Weights of a small transformer language model: RMSNorm before each block, 6241 steps.
Each number is 50 + 12 x the weight over its row's rms, rounded and kept within 0 to 99. Layers, rows and columns count from 0. The size before them is the row's rms in percent of the matrix's.

# layer 9 MLP gate, 1728x640, rms 0.0811, rows 1168-1171, columns 0-127
097:50 56 54 44 57 51 35 60 33 42 55 24 36 54 43 32 63 42 75 39 58 51 23 51 73 38 40 53 58 39 45 57 33 50 36 55 41 41 37 45 67 43 65 43 34 49 45 56 56 47 54 57 53 51 62 33 52 49 50 56 66 67 57 36 65 50 62 42 58 56 66 60 33 46 45 38 40 40 55 43 34 19 42 43 61 24 64 45 33 43 36 54 62 36 55 57 48 60 59 54 54 41 58 55 51 71 48 45 35 58 60 53 53 56 51 57 37 71 29 59 28 59 61 69 53 55 49 62
098:42 38 30 50 54 38 75 59 53 60 36 59 61 47 54 58 57 61 58 34 35 32 66 37 55 48 80 55 65 51 49 46 54 67 44 73 36 44 41 44 54 56 41 54 52 52 32 54 31 49 54 36 50 47 52 50 44 58 58 37 48 51 56 59 71 27 35 51 40 49 40 57 64 55 74 57 51 52 54 28 44 61 38 46 59 46 65 50 54 70 61 69 47 45 40 49 63 55 62 52 35 54 36 40 46 62 57 52 37 39 51 57 56 54 47 56 39 41 38 37 55 46 36 56 58 33 59 46
103:62 76 51 54 38 74 80 31 52 29 39 38 34 43 54 45 49 68 76 66 49 48 39 49 60 64 64 68 46 31 74 25 65 45 35 53 48 46 33 39 45 57 33 41 52 39 64 53 35 58 72 45 51 62 53 42 28 58 52 62 63 45 42 45 52 40 44 32 55 58 52 25 30 48 55 38 35 51 56 34 31 64 57 58 50 55 45 30 43 57 41 65 43 48 64 27 71 59 49 36 49 59 50 74 30 28 70 46 38 57 23 59 39 51 30 51 35 41 55 66 45 70 47 28 50 31 32 43
101:51 52 63 48 49 54 46 58 42 44 47 49 50 35 30 44 57 47 59 59 46 53 55 52 46 56 49 72 51 08 43 57 39 31 51 38 29 53 59 60 45 56 40 48 53 61 46 69 42 32 28 60 48 64 44 65 36 32 41 38 50 60 54 48 48 63 44 66 63 61 35 56 74 29 71 57 58 52 39 44 60 66 63 55 84 45 38 42 52 48 64 40 50 53 41 34 42 57 49 63 44 52 43 46 52 67 46 50 47 46 58 59 52 78 78 63 60 52 64 35 47 52 57 35 61 60 54 45
# layer 9 MLP up, 1728x640, rms 0.0884, rows 1168-1171, columns 0-127
099:54 31 21 41 50 48 48 56 54 62 58 54 61 57 71 57 81 52 50 71 67 68 53 47 37 44 46 53 50 51 47 55 42 58 47 55 45 52 55 64 55 49 51 40 40 50 40 68 50 47 39 35 37 56 53 46 33 49 46 54 18 40 56 23 29 39 61 44 67 66 34 53 68 60 52 38 37 62 37 65 63 53 64 63 45 40 35 57 35 57 79 50 60 33 72 41 59 72 56 34 25 22 51 37 37 54 61 51 84 35 32 30 59 51 45 54 62 60 64 44 48 44 56 74 34 50 66 85
101:58 62 65 60 60 47 33 62 46 46 61 40 45 38 59 39 41 35 25 63 58 39 45 53 27 54 48 50 65 48 61 37 61 40 58 54 52 50 37 36 32 79 61 37 61 62 31 49 44 50 50 50 38 42 65 62 64 38 58 62 55 61 20 37 43 63 25 53 35 48 79 63 56 42 47 57 49 60 62 47 62 39 50 58 29 53 57 54 61 54 64 46 68 51 64 48 35 54 68 34 59 35 51 54 80 57 60 41 31 54 62 42 50 49 79 52 41 28 33 60 18 64 57 29 34 52 51 31
103:50 66 31 49 72 26 71 39 67 31 49 50 28 46 29 38 27 51 54 82 54 51 53 66 48 28 40 37 44 68 40 37 26 63 38 58 56 56 53 52 53 29 56 44 41 31 35 73 50 46 69 37 33 30 51 43 48 59 26 37 53 42 66 65 46 52 58 62 67 47 37 69 38 49 66 46 48 40 50 31 38 36 46 67 64 65 47 49 39 58 52 52 75 61 49 55 56 66 39 43 37 45 48 33 50 52 57 30 57 35 61 61 54 45 36 43 43 41 40 49 53 54 61 42 55 48 67 72
104:59 55 42 52 46 78 46 50 50 40 64 50 47 52 60 26 47 49 52 68 56 69 50 29 35 28 52 52 61 57 56 60 43 69 39 61 57 49 51 57 25 64 36 35 42 48 38 44 37 52 46 77 39 65 35 37 32 43 44 65 56 56 55 69 38 58 43 60 44 37 49 54 65 57 43 40 46 68 47 58 53 45 72 49 45 52 66 41 59 50 40 42 32 78 59 45 46 33 56 45 58 31 65 35 42 62 43 49 66 28 44 46 43 62 58 41 46 46 53 60 53 47 61 46 40 49 60 57
# layer 9 MLP down (transposed), 1728x640, rms 0.0522, rows 1168-1170, columns 0-127
099:69 44 30 36 30 25 49 68 47 55 52 44 43 52 63 52 36 30 42 39 58 37 54 41 36 49 52 54 61 76 77 30 31 37 41 35 42 46 77 35 36 61 36 52 64 26 39 46 64 49 45 65 45 61 40 50 71 63 55 41 52 64 40 35 50 39 49 28 48 54 35 62 51 51 62 63 46 60 48 53 48 29 55 46 60 38 53 39 51 46 49 61 59 57 41 56 49 32 63 41 48 55 29 35 52 48 56 42 51 48 57 77 49 46 69 49 52 51 45 39 51 37 59 59 50 31 36 58
105:62 59 44 64 62 40 41 79 65 50 62 65 48 60 58 43 35 39 65 50 43 59 32 54 50 54 42 42 25 51 58 41 66 14 71 55 46 48 32 51 47 45 76 48 66 45 47 52 61 59 35 40 48 53 39 46 59 53 62 60 54 57 55 43 42 46 37 51 52 49 36 53 55 33 76 50 48 63 73 73 50 54 52 40 44 63 57 52 66 42 40 45 45 55 71 54 68 78 67 25 47 58 49 60 56 49 41 47 44 46 50 54 38 36 69 46 49 34 54 50 61 46 54 57 43 33 53 52
101:46 40 54 45 39 59 68 53 40 53 46 56 64 28 40 55 27 45 42 49 60 64 44 49 34 53 56 68 34 70 49 49 40 64 45 49 45 53 36 53 69 39 61 36 53 56 33 37 36 55 37 45 59 48 63 49 41 56 40 38 42 51 37 29 41 81 46 70 75 44 38 57 30 51 45 60 37 55 36 63 58 34 46 51 26 51 45 40 60 42 56 40 29 52 47 49 44 57 42 63 50 42 47 21 43 62 48 25 62 51 39 52 58 42 45 31 57 60 61 59 48 45 57 48 50 39 76 43